Part of a small language model's weights.
Training: a variant of Adam for these matrices, 675M tokens, 5147 steps.
Each number is 128 + 32 x the weight over its row's rms, rounded and kept within 0 to 255. Layers, rows and columns count from 0. Numbers have three digits each. The size before them is the row's rms in percent of the matrix's.

# layer 6 MLP up, 1344x512, rms 0.0501, rows 153-216, columns 448-479
097:197125163077121090134106080145152068121117078100179098116148214100154183142138107070140111151096
097:148089151121116155142091151109170166162109078148153134133095153107078118139124148139107170076156
105:150153091089136147100157147137089143175072154127139123159120142145158101103100158117086150134081
096:096122079153131109188150131101144116148066141076123132143179107093125157137103079124128141156094
098:068123070153123184105138178134095152116146187147106166176216156102123136183149155106097167167095
099:112093151119156147098186053107129171127095144092197106123116177150092145195146160093063091157105
096:115136099160170104085091198100145107097155154117056128110045060131097210153159139092089113165088
104:102113133115082124169134105103132118166100159086153155160157109102096111132094134092170147150162
096:155118165151095146113153150064149177082087082140192113161087154092099117098083110189101139123137
102:132150103109104139143171114164182158169103116140087158080130146103125120126164132169124114141132
098:114108122124107096123067109113117084133110098117108128119147129063123092130131127164126109178074
100:115088124117096190119135147131118149117134135093143134043167161187148157160171077114144155125116
100:160158177128141121152175088097100120071132115171100136137166120124121134149127140182114153092178
099:130101086090141130157106118067134128127092102154100150128118120123140110107140129148171080160157
098:167153146092158127166161115166189068169174121128170064165121129193148095096107078166102134146168
102:082110106080131114151162101143107118132130081127098114127071129128160146151075164111114121094080
104:124133114114157151152136188144101112088176156076197087074120180110136082196117100145089149133073
101:139147111135090098151164109137169148152113085154140089100140099179103157179097150144133172130093
101:140135186139179155110182169101069150113102135126132135165118091112161119099163166139145130150116
099:101142185099146192158134120166109164133081091135120132139131129165141161173165114098125103167157
105:117118079158094171132095109185114167122130148140091041183082097144084147090060093080132132091084
103:136092098153117049161133101118135085145100104143107101081096186097113113200109110166087122087153
101:128129098117156135142088099170171146116089089153141163132086121113127166150144172113076116157164
097:142155098207097165101202114167086084117144177095091091182126114113134140131105132086077169145083
101:135167179090120220136107100134097109088138108098140084091101137133097100165140177155147076131107
098:117198155130183126115120126098148098136094130106166138155182122173093145150107128083107138093150
097:116129122175154140122134092190123182149106108087128152147125069103133162154147121117148146142116
098:146139153098155105114103145155166101108102098200116184150148167122154062113069096180172109154136
097:097141146110115141112113136098132096109181143132146079157087161112084117105084120157096135097128
100:117098186167120089183133153145136144139147146141150165156144150077071152123099169103109075092103
099:173110142112134073097145075098157089172191123131117114187128100132175141161101080075114137134116
100:142125140170112118144134110083043101152054133149142149161110125166121094132086106135071070106075
099:124140118122158123116138149089152127112124153128094112131136127128086094103127131120104131120104
099:111139086161192092160148095070106177132113165173179069086089130103151076084127152131075116138111
101:070085080138091176185133143130168095169144176135111071132115137160088123164099115129143078178185
103:091082133178153130122127096139165160104099146163173152124084160163162093136116114112151124063178
100:065145128121089080160097136090139147061084116176103161188108099107103099155079146188166127141137
099:069182154143059196107092101163200092096127141162119084149142160134109127068168159156122111151096
105:145098129183110163157096075098122105158113175131153121101100084120077163170143080099088145137183
099:119159162084137149106033153086091108119196085140161158144151174070156125131182143152139128095078
104:181053193172137127084175148135103112104189186141083111109146137111113162100144169138055119197142
098:117134148111127108080103126133144085161086136092108212172109173128139104147092135135077175151144
101:137164139124089167175091162105120063156086150112127061171089157068145133102109102162147123153075
104:144133167120151078137145133092110109108093116161159151086076129084142136142126161075085105096114
101:137116127126087160151131161086134102112081160108067212120133124148119139126129146116098103118146
102:093111130109201193087117151076120099149062160109073144083131133064103080085099108135128091076171
099:092149172065193189188158104084118171137071131098115140138062095106087132155047117114122100088115
103:098165123142180159189155092144084154138100183137116121123084121136160117112118073086079137109167
099:140106101089175168134162093180119104166122146134152177118154133141101113164106170065119177118143
103:172123121191109189152081143122188083151119106073112064139116164099183127124125155152157121134137
099:090135129076113161144131205124120108165096141115127061113132124127165206098191126111119173146122
103:144119118156125081082164143130168150098139171123133088112160110063098178187135129166148109172146
099:100137101144125097175101097098161116075115119132114082170162170080141091167060104130147156087086
101:125117161115138106142092188089150171139167058122155118136143145119147147122146155128083144136143
100:116139150076105131160139108100149101118101170116145127128178106130124141109158160078044153167164
100:124144168162115086108133150124145151151137072108140138083122158074085145085122081143176078146140
104:172113150140117078156079089156115118137184158106128184184153130136139098162113148149130076150137
096:087070153075102090155104140134160120103131096165115115117104175084085132108127117172174124129136
099:135145196143086120118102148181112080095113065108160106084148130133081144126100121105173171097153
096:101149125114167154128092183167148132147095105188103090152141128083137120124127137147146186105102
105:121079163139110149153083058174181099113094135139071181160098101125149104099128120125133147144116
100:127149118145125081058087078114144154145100156136131152137176096167163091116113079107144101125119
100:158085166104188143164109164198151129104181117120097131150224091113148173075154147109081129099084
098:073196149190115121103119124149141150133156127187116133139134181114209168088127145135108083115064
# layer 6 MLP down (transposed), 1344x512, rms 0.0286, rows 153-216, columns 448-479
098:172140111144189113083118077181148102168139127157151094089089181120142125114085132108155115099206
092:164112172077123129130149135164107128154136170101175122167081127127080127095157163121076101128140
103:073179106164141050126155179071114153110145109135109085163125056144161099086106134168125125119113
096:100123141146083096097176164132158163080171099125122131150167184156144148114081121187184114108129
099:144144086108116047103122155151135134074149152128178175095143104146045149130185158181169166100149
101:098109047176129142119162096173167162125124102127114117149124149135168088178175151201085091112108
100:086126117109174080159067074082091138137116145159143163129115102077182116174123139137194091143117
100:106091105082099079124092091070102123109147161126107163139185130130124085144113119169099133156146
097:090177090114136114123152145091101183109098121122138186168124173121115150174178126146121103120078
105:105119119065139124122138073157122134093156093123152123089155089087156138148146146187125120074103
098:162120070093134168130124126094131098093090202080115124152137164146105080131145112088128139158129
101:110122127161095125065141120180120081142143101225123076201136195141171118149131104186113112100134
103:127124134133083132189149155101101162088139102155109148155167109107197138165099195115084141104137
101:194132091146169070128113154150109153107131177124160095062089104106169125111093083128114128078154
097:059097097110150120116163136054124108110113208152177155133078137129177165122106140143175053166185
099:073141141161133167121166069158101107125136133163135092175186141112190124090134111068093114115187
103:072192110155148127135114126191088117111162139094137045114129148132115131193158124134161088142164
104:076195120114177198127166157115106130120227153121132114119158146144134098096137139141171156081085
101:165118189150112121087134116068099136138130084105171171138103142137084126083170110161149177089109
098:137135160063096114063080080120110085060160149173152163142157111121122174160104172224169166147138
105:076103144163154127145148148103092057150100148062087150132067139139156152082176151134140139101078
107:152097160152079137150093177122117121149091186085126156125104130094104113099167125106095136173090
101:132130094078142133108152196138127155059084122080144148220144121143097193120142062037159114178077
099:144063129085123116091110179160149117141176178106156181092186108106138143124126179079084190135134
100:151117133121176097099123136129196218180142123137120147130167080104169154051127105168128105121132
097:175170157172094111125102152143099084096134129117076108112172153087120113109080121086113087162112
094:198095126154128140144100113115140192151123157155130168096136068117125132116110211120165107112102
098:116098144170148084121202178153138170133074126071128148103099139123206139129143051157111092169049
095:166062130158164064159132142112157170113185149156132116103112134154148149127177124196141121159155
103:103125091107156126097102147178121116151108139094131135154147158125132148160192151109114152160119
098:111125156148196090133131162145063112177103130094110140144102125096118134120080105059116126134116
095:082084164080079142133119188129118130113206103094109073188107152166142113141118147184085134147192
099:146144144136126136142145118193131141111113108082179148124114112112115158111135157133062137107181
102:090144100121100127117159112179097128125097187131098112123129127135131183137141123118127160111086
099:111150080167115117131132153124140147182142153152157101056115069109135123116077093159071152138130
104:127065122067092092167085140108184150119161125190118138191157145168131057161131115127140076072194
103:100107106169101149078095132195148113131105061138115108117162209105203097122124128084152132071089
095:149149126143081102092131093148119125148159137072147070151117129121058154110086131120119091142146
105:106155133100137130167138087122113102110069121137105099116106107085132104104118118132097135142117
098:134097145146071151177132135209163162119144101121111145116162122122149131116135143088138073166115
108:121031156180085138121126150105123162108084088147169171141127101119100085148186112134122157086162
099:129084177121121104175154186167084178164134127147102173135168169120119173139146122138089147098130
101:160104107088182186134169107129127139107125083086134180125082095109107131113119157166156149152120
098:161088059131165115105181086086122084114105174133170145096160091094163103168071128089082182123156
097:091145113140143137108134061071117236143148064144144109099132118142163131194124143130119085137197
101:117151184163107132149128173163140091103122140120093129125059113157165108101120145105124210136117
099:224112126122123166138146135116200075097093153149162137094050169096107122190073137104105161121148
098:150129096090156112129099089149084136161087130188080138116163122074135112167131072096123134208163
101:087107117093083100130119118138186093116161126078179117102113140136122093109174181142119110137144
103:196091099180092123124104109109159160109068124184140123145098075126149142182171090091165127096127
100:124130100181153096091153069117150165081169174126119111080087144111094131152173149128171079075140
106:159105138086045084144075135143159127164123093154104185114168120113134159141110130130151180148132
100:155193165186066133158150107132102193073130170131076182115105044127173138106123061089101149120099
105:074177162119165095126060183079197137152087127101148108107154119168137163188166144208044055132192
100:204149123125171139187098120173112117089106128133106066075108134158139152121154070156115144095164
101:094138096130143040110081148133139137137174151122154115061115083149103134125118120126120115127089
103:153122153135130118090129130093078192083126174122097173113092123168159098079081092181153147108113
096:157165186168134120143157099137151102083040086125136156152154134099128142176129131157122171085085
102:076146162125118166112063121123068079118116104095173110158133178128084134103126108154104156168137
096:148127139119120135139085133103160136090076133094164183132089093118139124134091109065125150080138
103:188147150128068085119143159139091136130110175118072133137118145146143131176120102115117097111139
098:143120164131128114139064151127096173120186094127122168163109117072141088124137133095167087136057
101:151089164061187148116126089125143102169122194074148115132102113065111143134159164128123129115098
097:127124085140082139137157092123116129107117135166104097130209141139112104101139138144101069173153
# layer 6 MLP gate, 1344x512, rms 0.0518, rows 154-217, columns 448-479
099:064115131171169161126208169104096081151123150156097132080085167165114154148140149144164103120111
104:122122070114125090085131115081150120138200165143118077124102073130126059137124042097097125117124
103:073113191081100145138148202152127095119154073131133157119144152177107191153169176133128077144115
100:148084119105094130084099085162158144128101094173096153034123087137106084171089106146124144116137
096:138142173094188156167138133112134117140182118113094091150087153149080127084159146137131123164175
097:159182158111146088098130111070168130150170094126129142091103155088128122149138138113212153164094
104:193167189148125091155153116080077110110147143110165116146119125150150127116125177134172178159119
099:126159113134123134113079145144088157087102151171137147143211118153173160066206145101159120087089
100:092145075126140107121082124126160167139174118101108164100172135154170103104096114156156125127126
100:109122140128106109158180159128103143193076112132204092114100122178090169140103103145109097074166
101:128094127120094165160143062144105095106155098084157131062119124130103173131143175127078102102096
100:117123114111135172123146190122088137166147130077182111048121179088107132156110137160127135135132
103:154161130117146066098169171093118078094106140140142104138155090147131148161163159167159144172113
097:121176103139196140146109147170096102063094083098161089075097161143101173150091179176179094134149
099:109174106122145129096095127165099120102139137127079174169167162145125098117103070089079098138126
101:099102159168108112166133183120191219168142087058119184151163158095108101134157074163149134114148
102:124113087136174117081211167069114172104108147113144135168150140106153206143101121120128135153142
101:142136190157106098092122133144093124156126174121212180085099151131096154127076183114096137086091
096:128175148115124170132157149125195174136157100135094128085091167143129069079119151143125134152145
106:169129156153169147158163137144145149126093140098133127087185171112167113126130122085130096108099
102:148142130130092103141084107113173117129114130143131162164129133138138115142138203126146114165143
099:169164133097124168154068130082109156179141132117097147165124165101090118164131127097170094161156
099:160158085128124090080120117154190135098144140153140118127172144071130080127104202106069161082160
097:190132123117171119135116134064205116171115074172134164102156123129131130134108180126140135126168
095:199095157132099139117122112122152158119113079155168112080093100074118078137125084123123143107131
101:152177163100174161169162151119130103148164122117176110136116192107191123068134147128158069136105
100:123134100212100092114197095132075096141151190130138121137108105110151101167187117144052079108086
102:147172123129136141172121049149105149144135153162174107100117093122168175140164080125068119104099
103:143157063130122112155122112161172146139151129110126102102104122145137142102162118176121069103064
104:142107058087129165148148149151079130109129154127057076170101113109141159118167117109161089162111
099:124106173159100140144102173112175112149184127163116046145139178170156145138102081153076118114174
098:101221097173140135154136124186142149129072114108076122106181185149107130106116099104157094158082
102:136130140108174101134133166147137128135135125150115171112172149157156152103141137197089068169140
099:085101181111129096196159152099101120158124090123149113097063160155158092087101155141121048142124
102:101141118075169173139119120154136066153123163049134149103144165128118145144097132091169081134125
104:072119092105104084135169161182091085145098149114124102106148173111127120140187144132109093102141
095:118122128105151146131108136173162156114124079154102073185136098138151098099143174103086089174111
103:116162184130134165131087082120134174104075082165113139125177180134141105145129188163174096126123
097:162172107139123166067067083142147149085107153156083128122162082157140146099119113156102167166169
106:115119142161093087086137122104188170156105113152120065145129133149146143126088155109114104163110
095:121106038084087089142156097151119135093148124170124131128145155160146121069156135156177136123165
097:143109151160165154103140144105098157113122096052158082130068128082088141120150155130079123128144
104:121185155177111126147105135146161178160116118102149153120061138145171118106158108095149150156103
098:091152162078092133136151157139147110094141146085109120091167176127124140113142102171124131163154
103:055153082071101158158127084170183139103182122109156177089142101077123112176110128143122121106137
098:105135150118152121155121109106168160127165089100157118136137098107192139114173116113096178143106
102:145148140167160123125141148190174151161143153112164131170078177113133098174131138163128147105132
098:189100143124116069180105163165153212118108135146205108150114088146168138124142128176157131180096
105:100102123183155119134186077105087122167144083112129161114123127156062137145096161173161169119153
099:105138172108116143134149192149132156175078113156192109172087097071165143135080117129179156171168
106:139097138087125089182158125098157138116105145125111174183093152114105136173134097192139113150172
102:070161178116129048178071151103127097093089156165058100159087128094145159178112102132093088119129
105:110165152158115162144093153106151123215077159122162128094159129151080154151161070106138141109154
098:144086169135147127116171115090156099146138090093147154136062102095145092165145124153115153154140
099:118177124146164143133138136118164119104131087092060097064101099163128141142125099113073152113150
103:158165073128145093114100155182159172148117084156136094111119102108142127163137162091164146144160
100:132184128097100090126100151175197143132173131094127063153132156136095098127099135160143105167118
105:113138127105139071122110116197049159149105057133132175141150167114102190124120147165136095082067
097:116171169151143098070152171095140155160122162137094159107141080061088100120107158058154099136147
098:040101140127143084149140125117108182106130131099106136104145198118137138145201133076143082151158
095:110152093177141138146097185087136101116126100156106163127082087108128133126071127147139131160103
100:151147123092132119112078140144196101089118103154144118172103165100181171137104148092101155078074
098:099173166140155105163084190156122135161087162094181143098145120193113173157130138099132122156165
099:109171084102202086194098101126137126172114146060141130112062169086177111077166089148096211137099